{
  "n_kv_head": 1,
  "head_dim": 32,
  "norm_place": "pre",
  "norm_eps": 1e-06,
  "rope_base": 59200.0,
  "rope_fraction": 1.0,
  "attn_scale": 0.177,
  "tie_embeddings": false,
  "init": "uniform",
  "init_std_down": 0.0,
  "lr": 0.00354,
  "final_lr_fraction": 0.02,
  "batch_tokens": 32768,
  "seq_len": 512,
  "steps": 4496
}
Each number is 50 + 12 x the weight over its row's rms, rounded and kept within 0 to 99. Layers, rows and columns count from 0. The size before them is the row's rms in percent of the matrix's.

# k: layer 4 attention key, 32x160, rms 0.101, rows 6-13, columns 0-159
# q: layer 4 attention query, 160x160, rms 0.114, rows 7-13,39-45,71-77,103-109,135-141, columns 0-159
k6 076:32 57 58 53 55 59 33 53 29 55 43 62 61 44 52 74 54 49 65 65 45 69 47 44 69 67 58 34 48 44 52 68 31 36 42 52 60 47 52 27 51 35 22 57 63 52 58 50 78 61 53 49 62 56 36 44 63 33 52 50 56 48 48 46 53 31 62 41 37 52 46 43 32 39 37 75 68 52 74 50 50 52 46 41 41 57 66 57 58 43 62 48 49 33 62 42 44 55 43 51 31 63 63 23 58 66 42 39 50 53 46 33 64 43 42 42 50 29 41 69 51 41 64 63 43 40 45 47 54 51 52 62 39 55 21 80 59 40 60 61 71 51 53 73 34 53 53 62 56 61 54 54 63 41 55 69 44 59 54 21
q7 103:46 53 40 38 46 47 35 42 68 60 41 59 33 40 57 49 39 39 54 52 64 57 53 64 61 72 55 49 39 42 43 52 31 62 31 83 33 71 47 64 31 50 49 60 47 70 51 39 52 53 41 52 50 54 40 55 54 58 18 68 35 52 35 30 17 58 55 46 70 40 46 38 55 46 31 55 59 48 54 38 52 61 31 41 57 70 60 43 64 62 57 36 33 33 50 56 52 54 32 44 31 32 43 57 51 35 51 67 59 23 53 37 32 64 54 46 53 71 49 55 51 46 65 46 51 38 53 41 58 53 46 46 42 53 45 41 51 44 72 34 40 55 75 70 48 51 43 30 37 46 33 47 27 65 38 55 54 60 63 43
q39 087:42 59 35 37 42 48 41 64 63 48 17 49 31 57 31 53 45 41 52 42 66 36 35 62 41 62 31 39 54 47 35 25 50 58 51 65 65 56 49 70 37 49 51 63 40 70 47 67 54 71 44 51 58 33 52 44 62 66 33 65 56 24 25 43 51 39 41 44 49 47 48 50 62 73 39 63 67 60 51 31 64 50 27 41 61 55 51 54 66 45 62 51 34 37 53 58 54 67 42 48 52 37 54 58 48 46 51 38 53 48 51 33 36 69 45 45 56 55 49 64 49 46 69 57 27 44 60 31 72 43 63 74 43 51 74 35 30 51 55 49 45 63 57 61 58 56 61 46 57 41 40 78 51 63 39 52 70 58 60 51
q71 081:31 53 45 47 43 54 47 46 41 62 46 45 43 28 52 38 40 45 53 55 50 62 51 65 50 41 41 53 40 25 45 51 45 42 41 60 69 61 60 43 30 43 48 48 49 54 50 49 46 67 55 27 43 38 47 35 46 52 26 39 45 39 65 33 71 76 65 64 74 43 36 48 61 49 49 50 39 62 50 24 40 58 49 30 59 51 65 32 50 54 52 55 52 53 45 75 55 54 60 64 53 39 57 63 59 49 41 35 65 22 47 31 50 56 55 53 61 67 43 46 33 43 49 59 50 59 60 46 45 25 34 63 48 75 73 33 32 68 64 41 68 64 48 80 52 43 48 28 45 22 52 62 43 64 36 53 49 44 54 64
q103 080:44 43 51 57 55 55 62 43 44 41 49 49 46 60 51 56 54 62 68 52 42 52 53 58 30 57 58 71 56 41 51 28 18 33 36 49 61 72 60 63 31 43 54 49 52 58 56 53 40 58 48 53 57 50 27 72 58 52 41 75 58 40 43 48 62 54 68 50 43 48 43 57 45 29 54 66 32 45 73 40 46 42 60 50 52 31 54 42 73 37 43 33 70 34 47 34 39 55 53 61 51 82 44 57 62 35 24 66 39 16 51 64 56 67 48 48 54 51 49 47 60 39 60 57 55 44 41 37 65 30 40 40 58 48 46 33 47 46 49 50 68 77 65 57 57 64 43 50 36 31 36 40 56 38 44 37 69 30 54 51
q135 086:47 48 42 44 60 65 25 49 39 65 30 64 35 65 58 39 42 42 51 42 43 55 61 57 59 68 36 72 50 46 41 43 31 38 60 66 52 59 59 76 26 42 52 38 54 48 66 42 45 56 62 34 51 48 49 50 76 57 43 46 60 40 46 38 44 61 55 49 64 43 50 33 40 47 45 63 63 54 46 35 52 64 37 49 64 35 63 61 40 62 72 47 46 61 33 34 41 54 54 77 33 38 61 54 37 32 54 41 34 48 52 27 37 76 61 29 42 59 68 23 63 50 68 41 53 56 60 59 38 28 53 56 32 62 58 30 51 59 39 65 51 44 54 56 48 48 40 36 58 41 53 51 61 71 39 59 63 28 40 41
k7 106:30 41 38 47 32 55 42 57 53 59 37 42 46 44 45 38 20 19 75 38 49 66 41 67 74 57 26 47 60 61 62 45 44 39 47 54 37 72 59 51 42 31 57 59 71 53 55 44 51 77 61 48 46 58 49 36 64 54 53 60 49 30 58 33 55 65 47 36 46 40 49 30 46 46 47 61 29 55 66 50 28 45 45 41 52 46 59 23 48 61 68 52 34 49 51 68 65 52 50 51 42 43 35 51 36 49 37 55 49 51 54 51 38 81 61 37 77 63 60 63 57 50 65 51 48 50 58 60 54 47 62 53 29 41 55 39 50 50 64 60 52 63 62 59 30 57 63 45 38 47 47 64 52 62 43 40 65 81 54 41
q8 087:59 53 44 23 52 64 37 55 59 68 40 67 52 47 45 44 50 31 73 25 56 67 38 63 54 41 41 40 38 51 39 58 39 43 18 84 52 58 57 73 50 44 50 64 68 48 48 45 51 45 42 60 47 59 50 54 44 81 43 48 45 53 42 42 58 56 66 57 65 57 57 56 50 51 48 57 56 58 54 45 55 48 47 62 52 42 64 28 68 57 56 24 35 24 29 65 47 50 46 40 39 56 37 62 50 55 40 41 48 40 77 39 41 61 50 32 69 62 21 60 76 35 64 66 39 56 27 32 46 43 39 40 59 41 55 42 41 56 46 28 61 51 51 57 49 44 57 51 45 35 31 53 46 46 54 60 50 47 61 49
q40 092:56 40 35 59 25 68 24 55 39 49 34 69 30 29 63 32 46 42 77 65 48 52 42 63 50 43 38 53 55 55 44 42 46 39 37 52 29 75 64 52 43 59 64 42 62 50 81 26 47 54 58 56 54 43 30 40 49 59 62 65 52 49 68 35 47 52 62 54 54 47 29 40 35 55 60 53 44 66 42 38 58 50 49 42 67 40 67 48 53 67 52 31 52 34 53 44 56 58 55 63 37 62 48 53 30 31 59 45 49 42 64 56 48 67 48 63 43 77 31 55 39 36 59 54 44 43 57 35 27 56 39 51 46 51 52 26 50 50 49 39 49 56 64 57 46 54 61 46 30 28 53 70 62 35 42 43 62 66 66 61
q72 078:51 47 46 40 39 54 19 78 49 49 35 55 41 50 44 51 42 37 54 65 56 68 31 64 55 51 55 56 31 41 42 35 25 44 41 81 49 61 57 65 51 49 50 44 49 51 67 23 36 56 56 65 43 54 27 40 61 55 33 40 47 47 38 35 35 47 67 48 60 35 60 43 54 45 48 79 53 55 47 38 53 63 48 24 58 58 65 32 74 71 43 30 48 17 63 54 49 41 50 58 44 34 30 43 49 56 56 64 55 53 55 50 47 54 46 43 60 56 60 55 69 44 70 44 54 53 47 64 31 47 50 60 52 64 69 54 52 56 53 46 40 47 58 45 40 42 31 40 29 23 35 46 55 55 34 51 62 59 44 61
q104 082:34 59 47 14 35 57 41 57 50 44 36 76 42 49 39 46 46 61 58 55 33 64 51 53 61 60 48 66 36 47 54 43 37 61 45 57 47 54 71 53 33 43 54 47 37 59 55 53 57 53 49 43 54 57 15 27 47 58 34 47 35 38 54 41 40 51 72 36 67 30 33 31 63 42 52 78 54 43 40 42 50 70 55 44 63 32 53 66 34 62 57 48 47 33 65 51 45 58 38 48 60 40 28 53 64 46 35 48 52 40 44 70 36 41 53 35 61 43 64 48 45 70 62 60 39 64 56 50 43 33 43 35 41 44 54 57 36 51 42 70 59 63 56 59 54 50 58 34 51 30 51 43 49 59 46 24 68 64 47 80
q136 082:54 38 28 50 49 68 50 70 51 48 31 46 35 37 33 45 30 32 49 51 42 56 48 51 57 73 49 45 56 50 44 43 44 48 39 53 57 49 48 65 47 39 58 67 69 55 70 61 48 59 49 56 62 38 48 65 61 58 64 61 45 52 37 41 54 70 48 52 51 42 40 42 54 48 40 53 52 65 47 44 17 51 35 50 36 25 74 43 67 66 58 45 41 18 63 52 52 60 41 63 53 39 50 52 42 40 21 51 47 25 66 50 37 58 86 54 65 57 45 40 44 43 70 44 30 44 58 23 49 40 43 48 50 64 50 34 54 56 45 32 38 53 80 53 27 50 39 32 56 38 51 40 60 51 41 32 45 41 46 57
k8 139:44 51 35 35 33 55 37 71 59 42 30 57 19 55 48 32 30 35 80 35 45 70 31 68 69 68 39 57 45 50 34 34 34 39 45 63 50 60 63 43 49 36 39 45 49 60 77 38 54 56 65 39 53 50 34 35 51 62 40 39 41 47 55 34 54 63 53 46 45 44 33 39 33 42 26 52 53 58 46 49 41 55 26 36 63 53 55 35 34 51 70 50 44 48 64 57 64 64 42 59 42 49 43 53 46 32 44 59 62 31 46 43 58 76 57 53 47 61 53 54 45 41 78 51 40 49 53 52 49 46 44 60 41 53 63 27 31 49 53 55 59 63 70 68 45 49 57 46 37 39 40 65 53 47 32 53 72 47 47 39
q9 108:56 58 56 39 55 53 59 63 51 14 54 66 69 71 42 46 47 48 59 65 45 58 76 36 35 39 57 61 43 65 36 56 42 42 27 34 74 45 50 49 49 53 59 50 59 35 42 52 34 71 58 60 60 56 40 43 44 51 49 52 49 24 45 46 34 27 52 64 53 72 57 49 49 45 47 44 49 77 47 37 19 23 41 57 70 39 52 67 39 69 52 58 56 60 53 48 29 66 64 49 60 60 71 59 46 46 40 76 45 42 43 52 61 51 63 60 48 67 81 59 55 54 48 53 48 64 57 47 70 67 45 48 37 54 49 48 34 53 59 63 32 39 49 55 42 57 54 45 38 37 59 72 55 53 32 52 44 64 52 46
q41 091:57 40 76 49 62 55 39 48 70 44 62 63 61 27 30 74 44 61 58 68 56 84 61 63 67 35 61 54 39 63 42 52 30 43 55 59 53 51 58 57 52 62 54 36 67 26 32 50 50 51 60 41 57 58 51 57 52 50 17 37 54 45 41 46 49 40 61 58 61 47 39 65 59 23 71 44 35 46 46 34 31 60 43 56 52 31 84 31 54 72 39 70 56 46 58 64 45 43 70 54 61 55 44 45 38 53 50 65 36 59 47 44 51 55 38 68 46 49 57 37 37 55 40 60 48 55 43 50 42 45 51 36 43 31 47 53 47 55 50 41 32 61 45 30 48 28 46 36 50 47 61 50 63 49 23 52 57 53 47 65
q73 096:44 58 52 58 61 56 62 43 30 39 58 49 39 51 63 44 14 41 52 39 42 51 57 60 45 55 58 52 51 58 51 45 61 40 44 44 50 71 63 49 40 43 64 62 50 89 66 63 59 52 71 72 37 35 31 62 49 36 58 47 57 34 49 66 51 61 40 34 56 44 47 35 66 71 65 77 71 30 47 41 48 76 63 36 48 36 57 42 51 59 52 48 28 31 40 60 45 63 47 60 41 45 74 57 68 48 44 54 53 33 54 42 66 71 62 51 36 61 66 74 53 47 48 54 49 45 67 58 44 30 67 50 36 49 35 35 48 37 45 33 43 55 48 56 52 54 68 67 37 59 39 50 48 36 56 59 47 58 33 48
q105 096:35 60 25 56 53 60 41 38 48 63 44 52 48 60 61 27 26 44 66 44 52 39 43 56 60 55 32 27 49 45 53 48 57 67 59 49 46 46 34 63 33 35 51 70 68 58 55 31 85 61 53 59 64 48 52 56 65 58 43 49 46 58 45 43 46 44 39 43 47 34 61 41 33 42 41 68 49 51 56 48 45 63 50 72 51 48 33 14 51 36 43 52 36 42 25 72 42 47 21 42 52 72 59 56 48 55 23 46 34 56 57 44 51 56 46 43 43 44 58 64 61 59 60 50 74 38 46 47 31 40 55 58 41 57 60 32 42 15 30 51 42 57 55 56 49 61 64 56 42 66 48 44 47 55 55 40 49 58 33 47
q137 101:40 59 38 53 73 46 29 42 58 38 27 69 27 40 57 63 36 64 70 62 53 45 50 62 71 46 65 36 69 33 36 42 45 43 60 53 59 61 47 45 52 44 39 81 62 70 46 69 64 71 62 71 54 42 41 50 58 59 66 73 51 41 66 43 18 44 55 50 46 58 55 62 50 51 51 45 37 53 53 48 47 43 46 38 65 51 48 27 63 59 64 51 28 43 35 73 51 46 47 43 30 47 25 68 43 47 51 42 69 42 72 51 70 53 48 63 43 66 50 62 59 55 46 32 55 42 72 47 67 53 38 66 52 53 42 61 46 39 48 47 46 63 57 46 45 59 60 61 28 56 50 49 40 29 51 39 57 46 55 48
k9 077:51 25 37 44 50 41 69 70 39 37 64 43 45 59 30 44 54 53 36 58 42 62 45 38 55 46 55 53 59 54 63 60 52 63 59 52 47 57 33 49 63 70 43 52 56 54 67 46 60 60 54 61 57 53 48 20 32 43 51 49 75 27 56 47 46 39 30 56 49 75 42 55 51 57 58 51 56 41 32 57 48 38 45 58 27 38 36 76 63 40 57 58 55 69 65 27 48 52 57 51 67 37 42 48 49 50 49 37 58 70 56 47 46 33 36 41 57 35 49 57 52 41 39 59 45 85 47 40 72 46 45 42 76 55 27 59 63 58 66 66 27 30 42 51 51 39 53 65 38 43 56 56 65 29 64 43 40 56 51 70
q10 110:45 40 35 53 35 48 27 78 37 32 55 53 52 55 57 46 39 40 71 35 48 43 55 57 60 58 57 31 61 55 58 23 44 37 34 44 48 67 58 50 59 42 42 33 52 57 56 45 55 65 70 46 43 30 36 39 60 67 51 58 60 42 43 22 48 54 53 42 45 58 43 33 60 41 50 48 35 47 56 15 39 58 55 40 73 54 55 58 52 45 68 55 42 29 45 40 61 57 55 53 47 50 43 52 23 28 64 42 36 40 38 42 46 48 56 43 73 55 45 60 32 50 54 29 62 46 42 19 50 63 36 69 38 44 38 54 56 38 55 61 76 61 60 52 70 36 60 61 43 54 42 59 42 70 50 36 68 58 49 44
q42 088:55 37 63 34 50 55 39 67 52 27 60 39 60 36 65 41 72 41 55 31 46 48 44 41 30 51 32 38 66 48 41 47 43 48 33 60 41 79 48 41 45 40 27 49 35 51 54 59 46 58 47 54 30 43 36 52 61 57 39 49 55 53 55 39 53 42 65 35 31 55 24 51 39 12 45 56 42 62 51 29 33 34 58 53 57 39 49 49 35 55 43 38 67 55 63 54 49 43 69 54 54 60 50 64 54 33 58 60 41 22 57 67 28 57 72 44 74 63 44 36 27 52 50 56 42 44 54 44 35 56 62 59 42 34 43 55 49 42 65 28 42 47 59 43 57 40 49 37 46 32 46 63 53 62 53 73 60 73 51 63
q74 111:45 56 50 49 42 71 51 38 32 47 52 41 56 55 39 60 60 46 55 36 60 46 42 32 29 39 37 48 34 61 28 37 39 59 27 55 58 56 31 38 33 48 56 60 47 75 36 34 48 44 40 47 40 24 69 50 46 46 18 56 56 69 54 32 52 68 50 48 40 40 27 55 40 67 54 48 56 56 54 34 50 62 53 43 61 53 40 39 53 66 41 34 51 36 52 64 58 76 69 49 60 57 27 58 57 45 47 70 46 50 53 34 54 65 63 49 35 57 46 35 48 56 48 76 61 34 36 45 43 54 38 43 48 39 71 50 37 71 55 26 62 31 42 45 70 53 35 55 67 31 42 55 37 59 30 56 50 55 45 55
q106 109:40 37 53 48 54 56 59 43 63 52 57 47 34 40 42 40 40 48 47 24 71 47 39 54 40 75 50 42 45 64 38 34 44 48 38 52 42 55 46 59 58 52 38 54 52 54 63 55 52 72 60 37 67 50 41 43 54 56 41 56 55 59 69 54 39 42 47 73 43 64 53 33 29 54 67 58 44 44 58 46 40 53 35 70 38 70 53 34 51 63 51 42 52 45 31 60 63 63 34 46 43 50 50 54 58 43 55 59 56 32 77 25 41 67 50 33 48 52 76 63 58 22 61 46 61 25 59 42 74 54 35 77 48 21 29 35 37 50 50 65 63 51 70 52 36 62 59 43 59 52 49 56 51 49 56 71 44 43 76 53
q138 107:46 49 27 39 51 55 31 47 65 26 43 37 36 47 62 61 41 50 51 33 76 37 34 46 46 56 22 43 66 64 70 57 51 43 56 30 36 60 46 51 31 33 50 64 70 38 58 47 43 69 75 31 50 49 57 19 64 52 50 43 69 55 61 32 61 55 51 54 40 72 42 23 30 41 30 49 48 51 53 44 66 45 33 46 45 50 54 38 49 43 48 45 53 51 49 67 67 53 48 66 47 46 48 51 51 31 48 52 63 29 51 45 60 73 47 60 72 56 54 64 63 46 61 45 51 34 47 49 67 56 55 67 44 33 25 36 58 57 51 66 69 49 70 52 54 65 50 39 51 56 46 41 44 65 56 48 58 49 72 46
k10 071:67 46 61 56 52 30 72 57 39 40 60 41 37 54 55 52 48 41 44 60 37 32 57 40 64 45 45 61 44 58 45 46 65 56 82 33 32 44 41 55 66 36 57 48 50 50 41 47 70 47 47 33 39 37 59 23 33 42 35 58 43 62 33 51 56 48 46 54 30 28 55 49 54 38 42 57 47 55 49 55 38 34 71 60 24 39 20 58 32 64 46 64 69 46 45 48 51 36 31 37 63 58 61 59 35 63 51 46 43 58 53 62 57 39 54 56 26 42 52 59 51 52 25 46 57 66 34 49 47 49 73 56 48 72 31 63 42 71 48 49 46 39 65 56 58 45 52 70 56 74 70 46 48 46 29 50 30 50 52 63
q11 099:43 67 62 60 35 26 75 45 32 44 56 35 50 60 64 43 66 52 34 48 49 37 52 46 38 39 40 41 58 52 55 59 73 45 91 37 46 47 49 42 66 58 65 48 61 48 47 46 59 44 44 55 48 42 65 46 45 42 55 49 73 67 78 64 59 54 49 28 31 53 57 60 43 62 39 48 47 60 48 50 71 50 59 75 47 44 35 61 36 33 43 40 34 70 47 36 50 60 49 55 66 56 70 26 37 66 45 25 49 57 49 51 58 37 48 58 48 33 43 46 34 46 45 36 45 79 39 51 48 60 59 49 43 51 49 51 71 68 41 63 42 41 48 44 63 45 42 48 57 53 67 68 41 38 77 44 37 56 33 40
q43 085:30 68 54 64 52 35 60 38 39 58 60 43 43 30 56 72 79 61 33 37 49 56 69 53 41 45 62 61 69 60 57 35 52 37 69 43 87 52 52 55 65 56 43 46 48 57 43 47 44 38 53 55 34 49 53 60 44 42 35 56 54 67 41 52 52 48 66 55 56 57 51 64 35 51 54 54 62 31 52 63 46 54 52 64 31 36 56 54 52 39 52 55 54 72 69 32 32 44 57 43 51 60 53 29 33 50 31 34 59 56 55 60 40 23 65 59 31 40 42 48 65 68 42 62 57 69 47 49 49 54 61 58 52 45 26 76 74 44 51 49 53 36 80 26 56 70 52 56 51 41 67 47 44 38 60 44 58 58 48 55
q75 079:43 44 57 51 54 42 63 48 45 34 41 65 59 47 57 57 50 59 45 30 42 47 63 23 39 37 53 53 55 38 71 61 68 53 52 32 55 49 48 22 47 74 48 48 62 48 51 69 46 63 46 62 52 48 41 39 62 43 61 26 42 42 67 66 33 28 44 47 39 29 49 52 61 42 61 49 36 44 40 62 49 53 70 62 57 47 43 80 50 42 46 66 44 45 48 37 37 47 63 37 68 45 68 24 37 66 53 45 37 57 40 51 32 40 48 34 32 35 46 47 60 53 44 38 41 70 43 43 40 61 47 66 76 51 68 47 66 53 46 63 33 22 52 45 54 41 36 54 75 69 40 56 49 25 66 42 41 48 48 43
q107 089:65 76 63 56 48 45 44 47 45 60 53 54 74 51 36 57 72 51 45 72 61 51 59 44 31 50 79 65 43 26 42 56 60 65 62 57 56 32 38 49 79 61 45 67 29 55 46 53 33 39 38 47 61 63 45 60 32 50 51 43 52 71 39 56 29 63 52 45 60 53 51 61 78 35 55 31 47 21 28 48 34 63 59 38 42 70 61 66 54 47 41 60 69 56 79 31 57 51 39 41 44 43 41 40 68 50 50 42 46 66 59 44 32 34 68 58 38 43 45 41 43 55 42 42 37 42 51 62 46 48 49 61 65 46 46 51 41 36 59 59 47 40 50 32 44 53 51 46 63 32 58 29 56 55 61 61 51 59 60 42
q139 086:57 49 57 48 53 28 55 34 62 45 53 37 56 47 61 59 74 50 40 70 36 57 60 56 50 37 72 41 64 55 63 59 73 62 52 57 40 36 50 28 65 56 64 63 25 47 27 45 50 44 28 46 50 57 43 67 34 53 41 20 54 62 48 50 52 58 53 38 49 42 50 53 44 52 62 25 68 40 34 75 49 58 72 58 43 50 50 48 46 53 49 45 57 42 50 49 67 45 61 27 69 48 62 54 36 40 50 57 44 57 67 64 58 17 46 66 41 39 57 54 39 66 38 32 53 46 47 50 65 53 47 28 58 57 39 66 50 55 63 28 36 37 47 29 41 50 53 40 54 35 57 24 33 43 71 51 51 65 45 62
k11 115:60 54 73 45 69 46 75 38 58 68 65 49 60 49 49 59 64 64 32 47 48 40 57 39 37 27 60 51 57 44 60 62 65 59 65 41 47 37 57 40 60 58 29 56 41 65 33 63 54 38 48 49 30 72 57 43 35 49 31 47 52 59 47 60 54 50 44 47 53 36 52 68 63 37 50 14 48 47 38 49 63 37 76 67 44 38 38 53 60 45 33 59 68 44 48 37 34 41 47 45 63 52 44 30 43 80 64 46 56 67 49 54 52 24 44 48 33 41 34 36 49 54 36 65 47 50 23 59 58 52 38 48 57 37 52 58 63 44 42 36 54 25 42 40 48 46 40 65 71 49 41 33 51 54 69 44 49 59 36 60
q12 092:43 45 57 61 89 35 71 57 39 55 47 54 48 53 56 58 45 71 41 45 49 36 52 42 53 64 43 51 47 65 42 32 60 54 77 61 65 59 30 43 59 36 50 43 49 35 53 60 60 51 44 41 29 54 39 45 55 49 48 46 40 68 55 57 48 43 32 60 52 38 59 52 50 57 43 55 39 41 54 59 62 49 36 57 38 33 43 43 54 26 49 58 40 73 76 31 53 59 54 36 34 65 35 53 49 71 74 56 43 56 52 68 58 39 25 64 50 43 52 55 51 45 37 44 62 70 51 59 49 65 55 41 65 33 45 43 53 51 52 20 53 47 37 66 58 46 56 48 62 44 65 40 81 23 53 64 27 63 65 68
q44 086:57 66 64 50 68 54 61 33 58 60 54 40 52 58 63 36 37 70 34 60 67 59 51 36 48 38 76 75 41 45 35 57 45 82 71 47 48 57 37 37 50 55 43 40 64 44 46 49 53 58 60 64 39 63 32 60 45 40 56 29 31 59 45 67 56 64 63 52 68 38 58 68 49 66 54 50 20 65 25 45 40 54 58 55 33 59 43 61 49 54 44 63 49 55 58 56 38 14 55 40 54 50 53 50 65 63 68 45 34 63 45 61 58 43 23 62 48 42 48 63 44 52 39 68 69 31 47 45 52 52 49 42 60 50 71 57 32 48 51 32 46 44 54 58 41 39 44 53 59 58 41 32 57 59 41 56 34 38 58 65
q76 087:22 52 44 45 56 54 60 44 71 34 42 38 59 62 57 55 41 59 49 49 42 36 43 62 39 43 38 50 61 53 56 48 55 45 60 42 30 40 41 45 80 54 65 41 49 55 57 46 62 43 63 47 63 83 47 39 69 43 63 42 35 70 32 55 48 48 39 46 49 71 43 49 54 38 47 32 31 33 60 55 40 48 49 69 48 43 53 65 53 30 41 37 27 62 54 40 57 34 28 42 35 61 50 42 65 44 71 45 47 51 46 66 55 50 48 50 53 48 43 59 65 58 47 44 72 35 69 57 68 47 52 53 47 19 42 65 69 57 55 51 38 57 57 37 38 73 56 37 34 52 59 22 56 38 63 43 31 61 78 46
q108 089:56 56 54 65 41 47 54 49 50 45 56 82 51 46 33 56 57 46 53 50 50 73 51 52 66 22 47 52 82 32 40 68 56 60 57 62 38 35 58 55 46 60 58 51 39 22 52 52 48 49 53 62 40 71 53 56 57 66 53 38 62 49 42 49 53 45 35 49 67 45 58 58 55 47 47 29 36 39 49 51 52 67 42 28 31 40 56 47 62 50 25 24 32 54 52 56 36 50 55 41 63 32 47 27 79 36 56 41 46 58 36 48 62 36 65 45 51 44 38 36 39 68 42 31 46 52 46 74 42 57 66 49 42 45 58 52 66 87 54 46 70 56 42 47 49 52 63 33 51 43 58 42 58 57 60 38 38 69 61 38
q140 095:37 68 60 62 48 58 68 31 44 62 48 36 62 60 40 52 49 72 46 55 54 57 50 42 40 48 51 44 32 56 39 40 77 48 49 52 60 59 57 52 48 52 55 53 47 43 37 56 52 35 32 50 50 46 43 56 33 20 52 53 43 42 30 61 43 45 32 74 48 58 55 58 27 55 43 59 43 58 57 51 57 47 46 75 32 60 33 57 32 49 37 40 37 60 35 61 52 47 54 49 53 46 56 72 61 79 91 31 57 50 41 78 52 30 69 27 57 49 42 53 33 49 31 70 62 58 58 44 70 59 55 59 63 41 36 53 67 30 56 57 59 49 53 45 63 56 62 53 55 52 33 45 35 56 61 40 47 53 51 75
k12 123:51 44 72 60 58 35 66 38 46 48 53 55 62 37 55 52 63 67 23 57 72 49 46 38 32 37 71 54 63 41 71 57 57 70 47 43 26 36 48 44 58 66 45 60 38 49 37 35 45 65 40 48 28 60 57 49 50 37 56 38 50 57 41 71 56 43 53 52 49 47 57 71 64 53 58 48 72 45 55 51 65 50 72 63 41 54 28 60 53 34 41 64 61 50 42 26 21 45 53 49 58 49 56 49 55 61 46 57 57 64 43 65 45 48 28 39 39 37 41 50 45 55 22 58 58 49 12 43 53 54 42 44 59 46 35 60 49 52 62 33 31 34 37 26 40 49 38 54 63 70 55 34 56 53 70 57 41 47 50 52
q13 092:64 49 59 66 56 39 59 52 38 41 53 55 60 62 30 43 62 67 50 59 43 56 72 41 43 43 51 43 63 40 56 76 52 43 36 37 69 36 37 53 56 58 40 51 35 45 43 57 40 60 63 48 36 55 50 58 42 48 62 66 60 62 55 60 64 34 57 53 42 75 59 44 59 53 36 45 70 50 48 39 41 43 40 50 78 48 44 64 31 42 49 55 71 44 29 56 18 49 60 60 56 57 55 44 52 72 60 71 40 51 35 36 44 41 18 54 72 46 53 66 44 59 46 67 46 56 55 48 65 74 57 27 43 43 45 74 54 54 58 59 49 36 36 41 62 68 56 65 50 59 50 30 80 44 33 43 31 41 51 48
q45 101:62 51 70 68 55 32 52 49 38 48 45 49 52 62 41 49 59 56 39 57 54 43 54 47 38 49 49 39 59 69 54 88 74 51 46 49 35 41 46 47 76 63 36 44 48 49 33 75 52 58 48 46 54 45 57 63 35 61 62 57 43 49 41 76 47 35 49 65 37 38 37 66 66 41 46 32 53 40 64 64 55 48 71 75 60 39 46 62 46 27 58 61 61 58 40 57 19 38 48 58 66 49 60 55 47 66 69 64 64 42 42 57 68 46 38 36 50 43 56 43 50 64 43 42 66 48 39 52 33 62 61 44 68 39 32 52 79 54 31 44 59 33 44 39 39 58 55 79 41 48 47 48 56 50 50 35 46 50 59 27
q77 085:62 74 31 63 74 41 53 46 49 41 68 48 38 50 71 42 59 32 31 43 45 46 64 56 57 51 39 37 53 61 55 40 57 56 73 50 61 41 29 43 57 36 59 61 41 34 35 62 60 43 39 42 51 53 68 53 40 60 64 62 44 69 49 60 40 43 40 43 34 69 60 60 35 47 37 40 36 45 44 59 65 53 54 55 37 49 27 68 33 42 43 59 30 62 46 46 35 45 33 41 54 48 36 68 57 56 59 73 48 69 40 54 64 55 47 57 55 50 52 44 32 51 52 51 59 34 61 68 33 61 77 56 64 43 42 54 25 29 35 47 47 63 54 43 51 41 57 65 32 44 57 23 72 65 69 49 63 49 52 35
q109 090:58 49 39 64 61 46 72 50 52 37 60 25 33 61 64 38 49 63 44 30 41 32 49 53 33 64 51 35 50 66 61 49 38 63 59 33 19 53 48 35 46 60 58 54 67 42 44 53 78 39 67 36 36 50 64 49 50 52 67 65 53 42 49 57 70 20 38 56 39 73 60 48 42 68 35 34 52 46 40 42 38 35 36 71 56 55 34 56 62 51 58 61 51 59 33 44 41 60 42 59 42 69 66 61 35 53 60 52 39 46 48 54 59 46 47 41 49 54 63 65 58 37 39 41 51 59 39 37 52 70 72 50 36 35 26 67 69 48 56 39 36 42 45 46 46 58 50 70 45 71 60 52 56 44 50 55 36 47 37 31
q141 094:53 50 53 49 45 35 58 51 40 48 67 49 53 47 54 45 68 63 26 28 39 42 67 39 50 53 36 40 54 36 72 73 36 61 63 56 39 33 44 31 48 49 44 66 50 42 36 62 50 75 43 71 47 82 70 50 43 42 57 65 45 51 49 75 44 51 46 62 48 58 37 59 58 46 61 33 46 35 42 57 38 48 58 59 39 64 52 54 53 42 49 53 47 56 76 33 26 46 49 47 70 66 54 50 71 61 51 63 52 44 33 46 77 67 29 66 49 45 36 47 54 60 34 46 54 49 43 63 50 57 91 56 54 43 49 60 62 50 44 41 58 51 43 35 51 51 65 70 68 67 53 32 53 36 48 45 34 42 67 48
k13 099:56 51 51 69 53 30 54 46 39 34 48 61 64 58 43 63 62 60 21 54 47 33 53 33 46 40 54 45 59 44 63 45 57 57 47 45 48 50 52 34 60 55 39 52 58 42 30 67 57 62 58 57 60 71 56 64 33 43 55 65 65 70 39 43 57 32 64 62 56 60 47 66 49 45 72 53 42 46 61 54 69 39 79 66 20 38 41 57 60 38 56 47 73 46 46 54 42 50 42 50 60 46 65 64 41 58 51 52 30 36 50 44 58 30 34 66 38 31 52 40 28 52 22 20 52 64 40 63 51 70 70 60 55 49 32 49 47 68 40 36 32 48 41 61 45 64 45 47 48 45 67 40 55 49 75 53 61 47 59 52